config.toml
n_layer = 9
d_model = 256
n_head = 8
n_kv_head = 8
head_dim = 64
d_mlp = 1024
vocab_size = 2048
activation = "gelu"
norm = "layernorm"
norm_place = "pre"
norm_eps = 1e-05
positions = "rope"
rope_base = 1020.0
rope_fraction = 0.5
qk_norm = true
attn_scale = 0.125
bias = "none"
tie_embeddings = "early"
parallel_block = false
extras = ["attention sinks", "value embeddings", "hashed n-gram embeddings", "weighted sums over earlier layers", "capped logits"]
init = "normal"
init_std_qkv = 0.0383
init_std_o = 0.0
init_std_up = 0.0383
init_std_down = 0.0
optimizer = "adamw"
lr = 0.00203
beta1 = 0.9
beta2 = 0.99
weight_decay = 0.14
lr_head = 0.0179
grad_clip = 0.5
warmup_steps = 583
schedule = "wsd"
decay_fraction = 0.739
decay_shape = "linear"
final_lr_fraction = 0.0
batch_tokens = [32768, 65536, 98304]
seq_len = 1024
doc_mask = true
train_tokens = 462900000
steps = 7130
dataset = "wikipedia_en"
Each number is 500 + 40 x the weight over its row's rms, rounded and kept within 0 to 999. Layers, rows and columns count from 0. Numbers have three digits each. The size before them is the row's rms in percent of the matrix's.

# layer 3 MLP down (transposed), 1024x256, rms 0.0969, rows 586-640, columns 128-255
089:504441471465523514469474502528475517527501532584490454484466480533478504463491530522500498478448401501488559445553526493515485461465535523445570515462546525541509468453490477457533458505515518485585458505521432458498490528506488465473520502507482513528530411513514456441480460496561421451512473480472537454496484547559503495512498451527506460495491490528567451445558574543463469528472
085:416519465474598507406474472503522566619523485445494497532463399482510534489447484482491447545472567527454413409479512501521489500421539445512473447526527505466448552543495445570493544512539487455500431494500501528523508485529501508553523533494484453501444517495483523485510573513500493518483533460553518471512559423497519464517541437501493538483505510559465569476513576510476481580522
096:568440472566549432517485496539440584523475533527524431488451544497475430546524511447514499466527422490484428427501466480451579500556455403537542483535519604518551472488505441472501460472478523531479503548502504547476512517469426503500520428444510504485524428499517502509498507460581455488451546480510512521426517501513535498506456538476449507506509557490391530540522506505427465511532
106:516492479512425544527496572512529515443482462552469563545493552463444445472478472550489497535473501477497585533549488474579562452538528542539506582489461491506521464505378545524552488485461374493466467409606594488454508492492541525453532501506514500494515506491536506550471502431523515520485509524495469524527469505559491537514504503490482543521525494588532482447497471543501513584556
084:464496542543523528448483534515488447506499429530507534511568550485451519465471533532499510470519436497446529497489515465470519487511462496518553509488512515539447562469502507483491460510510476527462519519512560508488470477514524493507481517513486591435482485445523476559475485480505475505479491530508438512478500532543487497522568480488579533549507562506463494516552532561556549530485
100:459561454543516429489566494489415517524433555498479562492484483512565493599564476513506491557549431518560470443497438490462467430469533499490541486446521463534497513407431535447377536506531437494521435414581444492527433514460480497474569495536442494498440572535500494493476524490524502526568496476521491466536513507515510503449479515472597493508489444442410509473527505470493501495499
095:499485489533582552546534487525492547476372573469557510501566533467458493527480439555519463524470443499554457449518480487503447539511506477535553521435515536468517500540469501475580386504490503490505571523542509457542439488517482485542530517549535443500515526469455571514502420509511431376522481512484558442443532490515535488519568511457496522516569501517448494461509532535473472531531
101:506529477484500476501453436560441583478487525467544445490433502457499457484481453496531541476546505513462532488495414554473548460529495458600503444552584468432496467545483477485528531495459494514497462514506518498533504557482476497521510446462519533472515517493526491501552498457453582476483491538495447474498423510502486445495504510461485448499484545523446437494521447446514583468547
101:509558526542502506545548488497570536487501497451556494584447524477503338548511459462502475540511499509447504473525493451496491479498426477564492533529514483523499542562450535439518539592538516534494521564521529480502591553446509519557586444487458503391531529418526507489568465472534499466500519513455551516512487497466480486492483459517494461426562527465490485469523478532458517528474
103:391463429557478514560473496461486502501551543496495498603515501575515503522530518498558513482473517533576477442496457545493538496494490517489516493475514454506523501520461461563431419446531490460468538531495457551490425552425504432535482471541520525420464464476493506559412466506552457509470476434463588438519569460504492577464495511507499560544518544539545541472485485475493564483581
100:500478481452519532489468575540379548484534497489527562489562489578486489472526450540417487485530571523476496540546497447532551505431471474456487541485506510517527491465429486534503465486463529486463528442555492450525444372487585465424533507523614505508462452464475533476502471528428474532430499524437511501482555516499462497561545481529528464528429517555569496443406470463495532502469
096:510495483511428499543431511481495505455559498454523478469491466499477544511437476501570555464464538492508513484534504469555579473553542366643544496573530550491463496600536488499438447531485503529566522445497462526495468515504590468528490499567542487443483479502475457440481512574512525480465553505436533498419449538475551548502542477487504501491476574469525542490507443554441496494493
103:538544588542448530485535518514515489469563508558514492534468526472523432470506504515535460565519501419500517488493516490538487511408514416564538538545531524499455497464540540465525540445463483461451498516502501483531474524450435516494551502420498456496463520451512479560495588524440527541479471416615549524499486512581551510490482563538502479562492545507495519503471552481450481518519
108:481438529521487466452543550444527493511561542491523470518513540547519501484506455487470438510446483439516435444481479531544545466565500530459485519474549495476482568459509444481448395434511528415527497445526458488544552524467485522549518510478529451475535479493526517589481530591462450510496494551461505483434539508512522519519503522457501495463532464537550516419461495443480443514518
103:489521494460524455487474531466461490512476553460553498462509496568444420495526524503450554547522480486550480465488474490586481519486422481559498513500433538511519514524536539484589547581454446461522498563478468477524468470556534488447495481507479513499439469510504507489548488562507514452448496446482537490410532472533464488482649521486527570491417464497505452480524478506451506478493
105:549508494544441451492514541517470503488458518554464463575438449423498548522458527530489508511569458502504509481513426471563529497395507493541430568488477547467527527553548513553444526476520424461539458531531515470482461531592553435542546501451528484532438423470504538456509465490484532510508565500504528437505464450527520529518470499520496495537477547538523550508503529551507545421494
092:447476463513474522508513575564505506478455506541553485522494457496475482487497528483401489523504510532492483522482489500477466504535566479614521501467440549503458472538504427458546437500418403594541563509560522478492400443490480510438516520537433449520497525478466522519426534453466569465514473534511577451530527475510509537477534498466393523525450523544493537531492433493463505449464
095:513492490565512520526579476489474569524510504421512522560546590465535535492460471459547493532506501573468376476426480478473501440497529498511503522512512508448410532506447483536508520485516477578568506541516525517511532499494464490506520526480461523514469515546526492549521492508530462453479509477524532502425429495417418380493509506512366531498475523565517490483562465612458550478504
098:556487509511562523490522498496523454557485496482474491534538477486448486544548456477560516502490444492526439458544489512500506478519512420541574483462536493507481534494489482466509472488483497469490461455487513463524459525519409508477502522531511530566502546434544468472504504449504478522488544562495502525406458480497510483420548568547462509438432531478467510564478464473499485501489
095:520525489488563497496542512498548496486517456549520487484559490468475434547452550536509505511521488462538480544470567488454559522459553365511530463465473485546511499542496473489508555532453458518597411508458494531475539533497486405452549585465442529472533497502531482527570552472554475523515540424537517551459512564506534466426472494527506452457551483500499498526485427495540506495528
085:430448458531429486492456503509463505478494516499538474509488444536470523412516515490507434461490502488470595489424473486489463455471452508573511473465505517539559485452542447458474480489459473456466568459510520566534494521514516550487457519487519511451465558525540564503535536532452516504524454574456560488463487473441461470500641515486506479440495422452528555465485524496465520510501
092:520541411498543456474493506527488533507484559531535444561533487492505477495430475467507556460465473512540483544488455451511500460550521491430479487470473469473415502502534494485524475438510528523481487531455462490479469496526496489491512556538443517492476514528493575514503575571521455492501512439455529512529507462459484427447451522496521481473479566510509461479508499480471448457534
094:572460527442535567504461521581510514554518424502460474505488535593453531497447459535498433556538388488466492468457503442481526536532494444649439484536444514519494466472463484525492500483511462535506451471396506541440518541470532540513527518522577478454521485499546429470606457426420512484513473466544562511468421525489504474517506516577509531459513534565492484534446480454480503461459
097:494495466514521514449482468517571459479487432463479487476494475454455446501528508519487475517466436533493548467540497440488535513441529497627458469491434519514579520505493449481522504458490480448549495433519525515514537558638518536428506494498476502448500470470491497501477523495521457474456527487501508533473450496591525487432430464491562516498560519546500500498502493484492543469527
098:470475450501463514518433525473444510525494542503504478485560505574549537530419526567483540493512437528455509468501536498437562489540507410549484452504523429435466526464606474500450410514513466447522488482477475582441438527468478508562467500520538534540534493520447497526458456420477467487489501530496544477518427457505488503454460545548418437556475513454529537545554479453492514590566
106:511545452534526491501497497453524582512540540507436514490427503575512482538456460546441492447521497455536450483523490524565554585479559535489492495436448506473556494485541555492471491462526501439475551493520492539543496452537511526421487470441501500493470559467408493418522496538544517493505488495510516445518566542519458428426477522515510512491430492425543534528434564489531437487533
105:422537493501529471530499447549458543520497498539544480482492522543429551471528504541482530461503463497429552481457534525454520479404537477473476515480592569536465441568488483521502496537509429519489435527503428496492390515507404490492506524507516465497477564426520498566425522601464498458514477459510463504544538412481478503477533450541420468508503462458510521569565559477560559566480
102:481593529569558535504494522551408558498489506494488464563520503546421500473477468505528554477517523483494461469505539519467579433528482490528499478514522445536579490497455547426515423492484499467455527514539398507538554506526476500492490487468402530528464543484484500475508492447532481441484475560456540426560544443480470563475524454529511598482507544544577536518480519526492520513529
099:519457470468489484600504499528469549479444445532559482515500511455510388450502502528511469422434462411506509494521491452582481528468482489578450531453485529474510529462586548479474519538512591543558517497466530502495492472556470474503393496511501506474524493535474486520508503469545457546493524506518483444529516550518531523523481541494502524530502527592510438472498571590529475441488
105:522511517446558496501459444477505570496546502523531493430530469538494506430508563483532483520538498556454571591487499467549548503451455477414587472426479530520525480563496526518533457525477504517484459534482480491518521486502489455466539456442475562442464467522499501506536466467529430570510462520480552500496556514449547496518480472439516470492512486516447514493536464469509555503489
111:499494532465545556532540520513521514555494477476526454553497445456577476464529524517492524483496510530621454518602533522540439504499543535511426491516562432538503496503456463544515497492475459516512510442539364506525542444517518508476502523506543510438465470463594511518508452483527469459466502491513458529439478506521477492478523461500489482496512466502462406475457486489540476466499
097:512551518514506457471544435464452537561524497579528501493540517539514518583450527489466551501471555429536476579539541528469540529478560441526551473425539508461452494497462450492534485525507419531462455547513518521466451519433591453503541521549500414508496510446538454543496487530520558468491487477514471555494505441535540492471531518463466557513439447496503431480461495499607478504488
101:572571515522484501468492527496512425540500509610495461482507551452467498566468494557435416440496448503420534438504539503489463502482419477580506508563538502542449473470471513577444597525497596491499458499498469487497562515527438504464518508479492512545541540482487498438524474490522497469533453499521521502522443504533462495495567495516492473500521503436548532548502529448547446506492
098:493485520449552455533505476514479455466564499523488443547499458511525463506487522496455570568498550500473432468476548498422461513536496446559548566586422483517512415454479521439555527514476476475545471460550494457498370459487514459480502520489508416531555474479516538457539455527515490470515500601525490515545530485500560475462446565479527544509521484472541461585550551523441511416532
102:487478449488490533500541482505496548453463480501481503512520543509411542458499503415412539483569487529570469529495476483492491471552496548564504531578548508467562508500556429485447495474480470490481522544540519476557517490471495517535503466455499464488564518504499518435532549508522457493526450539440513524421446535534520542486488531470505519451468466537493526537520447498519534553495
094:493463513478496554531518542476504481479489484481513496468480532447439455493518507486496439517523464492517521434518472497541550516499515478572486517471564499518484430506513469518460482536493459503562524568555517505450560512557521484571510471514433513528467524501432484462521503488513536488454518489502456499512512618526505477490458451406486496528550524501504462495506573498529452452497
098:513611537522443471486422511491486475475520498461504579513520544509488486597532531576559467540544517476471482464479504459542539441490506542513447474505514540479448519430465484485462456488542561541438465503524478526467468509542508585458535495487485412476487524538548473535555477530481494424519447501566519535495462517545527550470533554528566538507513467545458502572491595445489515515521
092:466468416500486516535486443569476421455517528473517441490554486501480493449474483518429515478514513533543552507579552546542514452472533485524580450448476461536492492512542565501622440503580498492537443523557497458469538506504444483628509539500536572471515482488556578447528562376500461489456469472529535475504517493532519546434522512481514436468510572502522439475521437502498500526426
105:526462532500451432528414483514510487542515534489493454519480473490528436550481480465455466419506523454498537499441501517515515466492548530522462496560541498515510427477495517606524522522496480534395539569540491465488471470552520541458454477525456470523506524460499523509547507459605445525378465486499515535506574573452518450450482440495496477474518468503481490486522522488485476510510
106:483498514523511513493562508547504546467473553489502535469580519479532458502505489463500480470559518521478435491532435510551498444555416517436502499461470469559483534511415521541467543536441463498462470507527461473413491549506533518564552481474566484564487606530502505546546510431471429456514471492517459456506432463476492518445496493498515460456505546462525540526520540528433526533574
099:495452561437581508494480494460470521515455499449604516472451520473449519536499471531481539543475431565544462494525428542504533468527497492521587482536466482484502523505514467604528443507485494451450557459531497405470476502566498526521429491469520468495472537517558431540475526523510534454454497488477467508472525536462439485425509509418542519550546491515555509433553492480539498500480
092:521466478525448462510484478496513496488520516427537426523510520493510483446493568489527503487419423493469471381529463456518533568531435477558471447419544491519533443487509518486551492481552533595452494493484535424457606490473476494520479483496453508415480538491526564471496464575500479443461405497465480471529461530484455506487464418464465488486538464477466457452515612466556493538537
090:517546527526488477395436501503459446478536499469491422562435465451584442496488476510529471501469549510476508562470516503483469487471543446610426525520550542467529507492498497515509514518464468602513501439479496558593464438490470536505513498457461544512493525512429506510441555563477507559447463484488538512490463506520545488540490524500576461488511485501477554481534506522547447532491
101:455454495516465520531469446497509567519494560535470457522470459506518506468496478512439495515471503490495510415506517504464505497543509472420527445524481406441514502456481458481458454470497529497420444491550493470460512483454476504559422547479430517498498482489541477522470503463449441482502499446495551516478524428545418491520506482556501505494478466518457498568487436531494508540545
090:444509523495559423534502488477477427517485509518547505553452493475494486458426448491472501488480466468528482348513537457497452472530500468560505527534491490550559424538519434481580506518521474517514504450460526478561453514516467483560523540456507544502515528458538487515510455488485459482507477433534540516545518464463478460481462532554494506481491426471597465491473459520466429496510
114:429491462509497528530448605529472568481417506500531488533496458454471525528504500500523475491497526487496485505522477505546484543457496505463526457519521536481523510474521503474495447536500512548462450454481582516436479508547430427420522456549494481551519492478499544550490536495476527368537498393533489526536497482496430482599417523430504555534537540525573564598533507552530584591568
103:441474491474450464507487498495477538460507526508509560463436501534557490405494455563548512478481572475589482491472514544508588527624512496499513555435480520477478482528461467563521540543425488459552476448508449447472479487509491508490472422442452437472493519500583499521444488493565508562417567516459473465512484508522446536471479558450518485463504496544497506531533463450475484461519
111:493498485459493527526431509453511593474457490540492537536489496521507590440539490482464508534503503511596502412423554557443511496514502470445496508515496490529496457484519485533523478490509473555508554495484533452461490486454489433574477495451444468556537500455484556567457472552557511542572450465491487498492420453522485471440528410514568470541486541513508504564510465460487479513534
100:497583451514517489523521528515546507474485476513488547560479420498508531417518533527577390475449513473458490471500477535470514482458530502521510483535465503514504437494562531438525606470537478422490466535514517452430453493504472508481494571492476499528524539534495545517568534473493533476580502462484496533507538523537532479401516527519431481535517521511495516521480483408512543426571
100:498477426556523461501490467568443411553492500495558536426553494531512473501500508545487450494446508495497464555557478501538476500527438525454518469515529504526492527461528517479480546495475502582473507472519434546509476528537513523561526557574472456515423506506509535483595522518524547446527487408456599537557515469463464492425471501555501550543509444503531471481488476466538558501479
100:493442570384494565469485496548538464523545491500554483506500515561501471498524532546576484538484476510446461431547503451529620555542478468496472477492516457503470519525498509594529496485461532489468449527473577427502556524479488488481521513487518491377475493507451451451484488514487491423545561410474454476484490564527517499457542466435512464507570545465442490425376486441462509499456
103:524497481477536550473518495519480532530536483496418501488478452505557537461498502556529568500555529542577538399521475555442525483527431488498529447546593481484472533508532528458562470470495504510532449494490490479524498466533466478508464524548496471476525502482596474515518465490527531445533458501567595481477491517566543462470532451473544527437469529481521507519508509507484416560505
106:549491492563502522480495506480490526411517511531542471513439486505497515488407496553501530409503552477471467534458487546505511524468480500491457425519496419473588528550542526474533540439583512491465472462525441470537484463523537565545494454488533569433498514498511492539496522441468512573513488514481564463468503486582536520472517553453437513478529522580555428546514497510492520443440
093:489459470421566425556416533484525491491493537527453450451447472442513448532481494500469537516474526454483470495536532498521465544525512456607480492508469529462530472515507530462461508440507496460547541559522458507506484469543511508526489535559521516499515469548469423483550473540508517563468500513460515536511486526563495521475502448560500494503419496507431565487492467501504394456478
100:468477493451508450530547547463506511533417549525463500511506520498547541502394529473465444553470443491483545480417504547510499517504487459511545554477511550585598586469495408477493558568467503499484510539523496526496493472479495464484515576437525496479466440424489540515534489412510472534494458492520475512425481568470472538478443463501452514488469430479506491477474570550479476495505
# layer 3 MLP up, 1024x256, rms 0.0994, rows 587-640, columns 128-255
093:502466499574487463482500561447456485499489501481495504535507489483462547582508547452537500493486499512537489570513525432500549369534467544465524489472516478476520468501480499544444472517527403436494536556498442481522553492487499528524513581495460535506506501592484476521527507471526409491459460445478534503430486506505488539530500514466451531470530488494465379444452462576471494367499
099:485543564490534475534520505504540474510485444507490452476535511548489541478619511456572502409444488530542475493493512532532432460508553473452507528477504499467545579491488489486508487501523498446524472438406520495525533497484487509525534449459578564509493527505429544477460526514541490475493567465508433538486572481488462575584500460536570493560504487490549469491499501486443486529488
102:540511513515497506518500457578576587437524525481515527432539435503497558522481578493545446524521527459483540458470505443513530469456502513493472502485449418452533518472503527421497554531520458523484516419556446526492466530496514506481444516526526494547569503523464501515470523461495588445556526416461488486489498437476478470506496479500514410486483495457514569576465529421544490495476
096:536478515538496486522554558520486478468485430498411559488523419504552545534519535484559499508459537499485561463516530555492506507419572496477563508575441543490488552533538543443517477437448519539466474445504588542425484470536524490503489397524539502503510499471500472505533535493553525469627487534544500490437485430517471497505513482530546463479542432583463511522482486464522479558512
101:539498518479469534484468498484544453524434499508423452443509453468531574566436561506493428532569379436466465519468410468520503501482535479474510478497440511526454532531499527394499494506533522539570471532550533489516527522478546461495453493500538437493481529513506477470444523522488512480523531422508474572510481495480498504499528527540485523529530501439501487494503567558548555496454
103:496398487549512439535529495534493458462455526562481457463503460523487579472494488509520537461495504528520511530458510447517473499495493507487487597491463531527518514470473571509528482532548513502659503495492489408489509487434493475449531574506568528517468461557447499528497446451508529435542555468524498524495561501514505520494439550515458533450483483428493477540491498475466493515501
102:480482463549451516488528502467489514514494486501525455470534547488503480471520512529511555562512511474540454463440457539458483504418478487495470460528440458513518522500476606500523537539480455540497520543455437453544602547514518522465507508467500565520483542570531485522432489457443405426477501531502503550512513474474449533507490485588535451512476417509514536495539514558511491500470
104:487508474549556479550516504518495520525500583481541506507521518471443484510575494478537511509419567470466524555551472436447458493529503534460549482475451537447521538555483479481488468485508427534481491543471427615518543563524463560512493446576487562442489454549441534511542469441570457485484521448427413553403436526510433492533423541497448568490547528523508464527529514532458527454477
102:497458571436540510525517489497491473514458525446431456506454482526488530512530515457519513498568452485514546474455529511478416577459594509526524414509508444562590482523531508440527452499419503483499510511549536523453590491480490499528523485583517541499516526526486514551444518425563464476498559449468478475532591486481451506521446515463421510507479522455429535561569518484469457482480
092:511546497515509518391460424478448479473518566511425537445502486462507526476515537514441396542487508548452503454461523568517467520542512531490552485484468537536484513497523465534473446464557431482504459549514501513470498557509576490464558580529448481533540498482521472542421490507562502453477642453511445503538567463496502503478491505529458490520506467492520502580488543438496493543505
100:499493450511515516529568621484508462518440536501566522531518531448499542579543502461521557500510500488551505539482464491477544420439503535494509529512437516468486484479446508552527544455485461537467462415485493563472517496428469509530540472528519488442501517482540493471579470479461494468433586511449498496541469449487501556473495580496530533469523487502599451540513511565460423439491
102:538499454477504542496487573468506592526439538476460549436437529516509515476489483504527486439509518497486458491469477493551451584495552496476499456582507483463504463566501492556458483521512526524527567550481499561498500454495523499486526454529578497468504543439530517542541552471485487492527489492482549516451477538546527460503490560485447561479529482493531427501487454465527517483534
106:507418478437492480443554507540472513485508540564489458452515455514487480497519583420437484469484478521549459488441580538533524505530569484505466533496524564557573471557534506446484488471511485463473559406607475453531515439578487542453466443478486487494544454527499493537549442512508487501524508467452488522481550496441441519481504477566431507589415478425571451435534481480516510408508
103:536461475490537476530513477447498494493499541426531534475556453476531549590575493428431484508589484452603522497498432485589518419457469519520506459545479520493497494488494488557510560573498487566473505511404493545582506472611460473490526508530455501483505465475477501499457477516545536482509529502538462629457525490449527515507477541485428478502476500544520457473529576563445499416492
103:487412536495448497476476515413546452507492529522493447429521496486462501512523475526550492488565571427530525470460432520499485460459503511488438453508484425544536530534455457526547490507460540492524451501513527585511520471570593463501535534436489507495523490528471556539524509515464483520526544529472491530462524464648517488542499551564525455386475458483520446552522469533467526539446
099:543514540481494512445536459394527531509456521529487460508566469444502451536496495538579541505527456426481450533474452524559461489405508463477572511506472469468530540495501487487499404523526497522449495481485436559493528404513554477471490486481576541524495470457520528531486532468481442497445512544504391507492494455423518479553499527551509597525480560517495492440554480539464482511498
094:539498515513546476522569474513480478426420547506449529453554468490514515525549512469546485497451478481466477536498505525477495446593533510493510448552442506487377460469520496546527531463522471465528455519470472565503441502533576512497578436515462439504489428586518442529521444519576509453516481490483458535475438474469431475424468494500505538527495467556539495455559472528424492488538
103:521481545523505514532546511510511496580510529478504475508547495485553553477559519496453413462585495459555480520427457439422479524442529510471542474523520499446472561556493477445509561526548512487466421481484529508441463496560509539495547519544483536543454481548409536594552525459514487502526559492520499551470491482582468455448513539553590596455492466494444505532455531517465513484477
102:513550501507500523544511510518488552424564510534465434507458480502558529583559512491497504547457463608544411461473593456519475470443472525504461548411483491463473483547497529490448471551468526480543534468488433500421471522532544555474530492514474511544550475477533445548532457457495474523497458470602463490486540456514489498562484515475516405512502512531503502537537498499435441545527
092:531510511459468449500477516534471500544495516498433477494475531414545507501495540475538552470545521528451471478474508460472485400450513493422558537522507449496455536528528478488501518497520465576495472475414521571482478530500529554500487476411468484491436478521483467491575542499485487466483504520435489582406533501497527488557505510481545490459478515544548448526520469471528488495482
102:529489492529512527529495500474466564489477570545551487523565564501497605505475528487531506537472467504535435545425492523395539450485474533477502434511511467529561375548521514521447530502485441541527555433467541481499545517559539451508486561557458446510508506497459473562569529534587483503539507424488523564519419437528444481519462556493494575518495470464499484487510551494490453466486
094:495473429547435520466508538543542388465455511553511525470575461448532500470524573523558581538452556534500520484512497488425542518544540488451556496508547585555479545493472475544506534588517535521527431447523492542501456531540496478529511474525472541529480532475540536480451514510446494475521470512444465525483563495495443575515488477498497493443522506419525484546538490503504480546496
100:505527508467487498500499431491535460443542516578375447449533527543482537480460486499486432546471542528457515455479549485419441551391499515506477442469482447550524446509488476545560472479552491500556555472522468523574544516499550538510496487489462424512523486511530475550484466495462493404460480515577606489520552456527445533535516483483568536510475491450482494512559544502539515455478
100:479528466451454513470583528483498546544522516424460565453469590483538514504516508512493538519496459465479519537480517605501465488549487480479429513459456522556562555531461513478473556525549509509483436494438526516491535485491513546492520444537492522449551515494476523528571515487436451533470476504546477430484486466483507543526457480613503558476472486484477520495547517487487466487428
105:524479441594400528546460493486515487463426493548459534481557515555469466547466558504472521504536463510492442509463493473542492402472513534492465543492459508560563531526469577403444475506541486509507454518458501507456504512481502456491423388594457465453553486544434476476505437481501464501517549506574514532526550496463498501527443502501533504484459514428597488500512458458501503445506
105:519457487543530487450538532476513452491484497459536536500501496445507510521541453466532546548582431472492499577520423507475512460412543534456520431482540469439464567524447523475482526506529438533477484544509440505461519491491520522494484480607529537552514476532478437456488492500520466458525526499423456473543539469487455441476456469549435489525507494474557449533489572481440515516485
099:505513518569524486504572521448483509506603536409523533522490431545521553500508512498475484452590468463498558542373472558476513453531543462509514496507459548513490497554464517446547503498533489532532511446557493549483572508444481549448484452537511456437545416478489488503548474437557537447522488479482571543490486426563454594555494558541474448484444455490493563478545479469591465494454
100:530414505442453527553540479447531509457544469554508556505501490386446589480531531434520446524495489474501465483408393553444519515571450499464440479473507550529516473557493474531468485523510506506521459527528516562445553500517567572510480523537449538430590517529484517536541512462575474515520466442522421549490523455500514530488518512540500556466464483426485461478441521451480552452448
096:511548532491508437505516582480559480486500484461494506473479519495569494531529505471625503437467457487479545524504462529474563549527502489391579428424486535441495489545486487552507525480467472451528408486423486544568491462484517533530454489544516556523470529463502472494521523516550483508513534457510462487483559503501498505504488517522578563396526514525507461458518563542519482500481
102:534543535539528511564527542474551508516509517475537527463552461533466530528546527474490505579430449451615474498516485491465535410518536487474447535446431499526535476559486618495520445516529502515513480434542483455513504485522562547535522465450505482517447504494545565466569483499437414357493502482443459507461486477541345472546495532507531569518459482457477541513487472512481498464458
100:503472560534503468497489525558556505518485474464518542412428505551524570545498506447560537502485556522493503506549443467486551459502544502483540526506565485458526549472472513525528418552534575468601437493484502614466491394490543427469507493540486462600561396536462493542521493467572429487512495442488470588448468459463475544472514481566519491555505451509532536496543516505504433486530
098:542497499511507469434539575539514505472433431496445565486535510452503586475525456509471511449470451452462518428500516528469511498548525567439494494497509471508522470466508560416467453453493599483479486482560471517453528469458497494519502499552528478491519528450502480551579506448524529470520491516467553504518448466574402496493424523472562576581538543524495441493475457542502498479445
100:487457501571425492469535494527494475502481502498532461461514462487483551516477496469493590532559562514451478578431507515573535490416513485467500520533399501572545456533534604454484521503507542594423500458465493539451524518493557528531535511516481491435475543429526466509478529460437469470498525469489445559455493488461495513518520563501556473513493517503537447502534535556432544561497
102:526509571477486531510566525546530546423340514498503512532529557478513575467531531466433495502528470533572527495473464516441531523441547532526486487518511442512501498548490458516547498473555528478436462490473445510509553533518504444538518514475494476543552491564505488527559455529481492520522446538421480545523456480513437578455489458526552517428407476502477620494471439518461523521402
097:567507481499550509479505496527532445520514457487433540487511497458488537509468575492499487543455530540522432483485452542514558451482532564513527482535418501562482456471503511526490555494403465484496562439505457568422519535534526487551493431487521568511491537570426441497512500495455528421463446469449521464463469454546449570494509602521496478455427415486524462576480468544460577463482
096:526468561499510493452490544572591437448540544503539436449548481492544494481504614512485548524486496584455512565499465534541545553474543590458560511443532515511586562539546549529518505448483463529496511493481495528517448519471486491478490453526509591498484437515531465468466467472509526466486461506467485499473582516469481531544457471568556517616450541407475499507544480594490472496460
095:574435475477513404523522502466456493574513542506471529469419547490607515502483530478496511521516482577553561461490558488460472517513612577452457525467461440613551516545508534470539453559505464456538494503419545534522501497570468504504532488516489517500518458497505475573517528530466459454478507499517519490517460490502520491460491558577528515490494480459415556464562479493484463456486
103:552469438460483435503494504518482527503467522503486450463480404512507529525528512470517516506500497461503520485553547579463568414462467526482564506532463512534574460508506474566541522574484507549504501473496481542530534450522557501506528545527483521419491509385504536514496460514493476499502524485502382584532563478459482554497390481489511501535422510542495463465490510501536514465439
103:546498460440546558493480516463491436465511520481527545475545578544604471506554540493484508468555493465450444515530529534523509521484500533462533514500507522461561543472440520520490488542514525528570504517484421519429523438470549471543468558500482439451437450545515446536492552475530452510578481462563483539500516490490532487519498481473489468618497546485446461517496524474477547459523
101:555510528496483510480507488504430483480483588554558534445497500506525575483525460491539483474499482510544476559524470519492482554472459565499440507495474488495486464576522459541472484481521504515451497505525547474532529421576545503559447498569557552553510469437485475515427484456497535535539574457422482474509529489516469479553509482521492432376558442528627532453550464509506453546520
098:508481475469502433468519513582535503479505476453460515547530455498546557528525506452516445472467508554534531475539445492477454540529523515486577520489511548543423499530521441518535504412493463594509479537475473490538592504500497537495457537520520547509590456473524453551441539515417478420535560516467494510454530453550473522492487535476495520529513435431495509539538604597530521490569
094:587562491458496456479547516443539508450504522537514520500521483469468537526512571488524471509558466518499497552518476568503537491483445522481374438480464552486524444503523488533521550513539466508514393483442515505469528503555562441547484508417480505441517497435506467494507472449611458422519523512471475543495506433536501463461514516474455547469500489509464500453520604526515403457496
093:524473475482477511482538543503486555489491453470442501485529472484476474494428515528496583537492484518528564526496478548467516470481493570400547513484521514533546557504507472484504439457511457529509539544445480511525564479525515492531558505519509562542536542477489482606522506495493494431533531501471433543501496379474425575549511538537535490516461564485472420411533513501449541515504
096:499507487549550431527467457528536535511526514552486517486495448474546570451512479559526564552485470529512502497380564493486498458466541551506465542485511451516550496551562559475499535541482574544466539537437481541485533508525536536553393532526559550451552445549516540562507475491525484513448458487488477553486529435485478488487454501463599480464511510461552410501419516559528553475437
103:540498525526567492551492520512548444435495534507503536474505471471507532500541486465500496507472536520514509511513498568562452479496533545451469411489464516505547481530526522523473556532515535459561396400504480500491495475514509499474482509584492566535561468566480462523441528534499547434543542395556468494482514469520485487517438500508535523409545480485517561444428513496437543516443
100:536477488493470536514449509502518499507519469459523573474490524416488446451469464470553519474463540459465543523484540562454586434459480506465455519532451419516529611544532601558441513489516483532501457458508444493513474491489472545455504477544524446509544476483455537494537495480478556456508593507495488532402472428458479541496529527496604587467468495517575528531448571497512513478495
105:523520480421462524601437474493466528474546545546465442505526507577517516550489441486496548466407506505499552439418476514459499432422524526416557459535502481610496469544498452562495469541545482547526449437432500512547545457522561515538446492515507470487508427471471529496485502544515517505535491454437533480490535489496503541442468537509535463577473493529500509469497601546516461439521
099:502553523566547514601545537540513531514529513435457444444498511459495475558570499538607540510502424523520477467495499439535470485489516487491409513502553497524519520524461545534465440481526492508491461432528549536544529477587581513517529476550496518473530501513522464519434477484537451526502496515466414521552507479424452536561495538463540484529512489518566476494455530498523444482475
098:556521517451497540467447507503522423491501526457511523475419495509475518504574495480541448483502522593487494540548595524467483470466452527486466515500520493456492502518520472482511497573505528520497494494452486464512593498515560423535476505449553465506464491528527461501481512426515527467512563331454502550509467504432514482519518538533564445518474481478537483593521505559416446521476
100:519510475459396534518514499573494446509453524501491488517493526509539512474517454494511456469549425510439424450522438554485497545436482508430457465538506528575478477535490584525473503533551511522531456451493518572546505530501515439532467503518622517484477416468535504520503462512459557413437519429443571511506546526462551567433538524477575481438504460492488504524523479456509460512507
101:518482488440478477435534530509587460510528502489468490507567537469516530480591542377553559507508523482478519519433462526508512509527513576488528456521504562461508569496485570452527595451506513523457516497542460496492547393459495489497524539541518449533452492527479498464544450489596523479528502578509494513464446513487450490538443483459430507467433507468478590554465512536557457499506
097:533432459523471525491571482520499508506499478538513520430481490520525543442457457509506467491438509500469465493520474488508520544554511512476480493492472523481473443502435500481494528531463480486548487521509542509486507538576584523519501437567465539495513543530472406552425488446475481509500475479512437523452507492495471548548508460479529518414521445475503389551517506517588464447487
097:539490461507452512464562572471558522517525488416528491481510490509511479467547488507510503494519452494514479516514483499501527535509516572495514517538513528470488462536474598454470534425489413475569495509525479494483494540493535600426553507517450557539545454466546488509467512496570479435523519554479446544496506487473482558496521414501502483442434492560391515508522523482477559496515
095:611455479485516534561520489475481509438498527516459473486544589568560463542496555436505496568497515447471477404467514516470515485465553537475483474535485531467499426476523462489535580505462472534538495539517483495477536504532465463460509459519476481499544382530486402539458492490556539481543500508518490496505479476543498520432412453423520506496495426484505465517477542517488474506496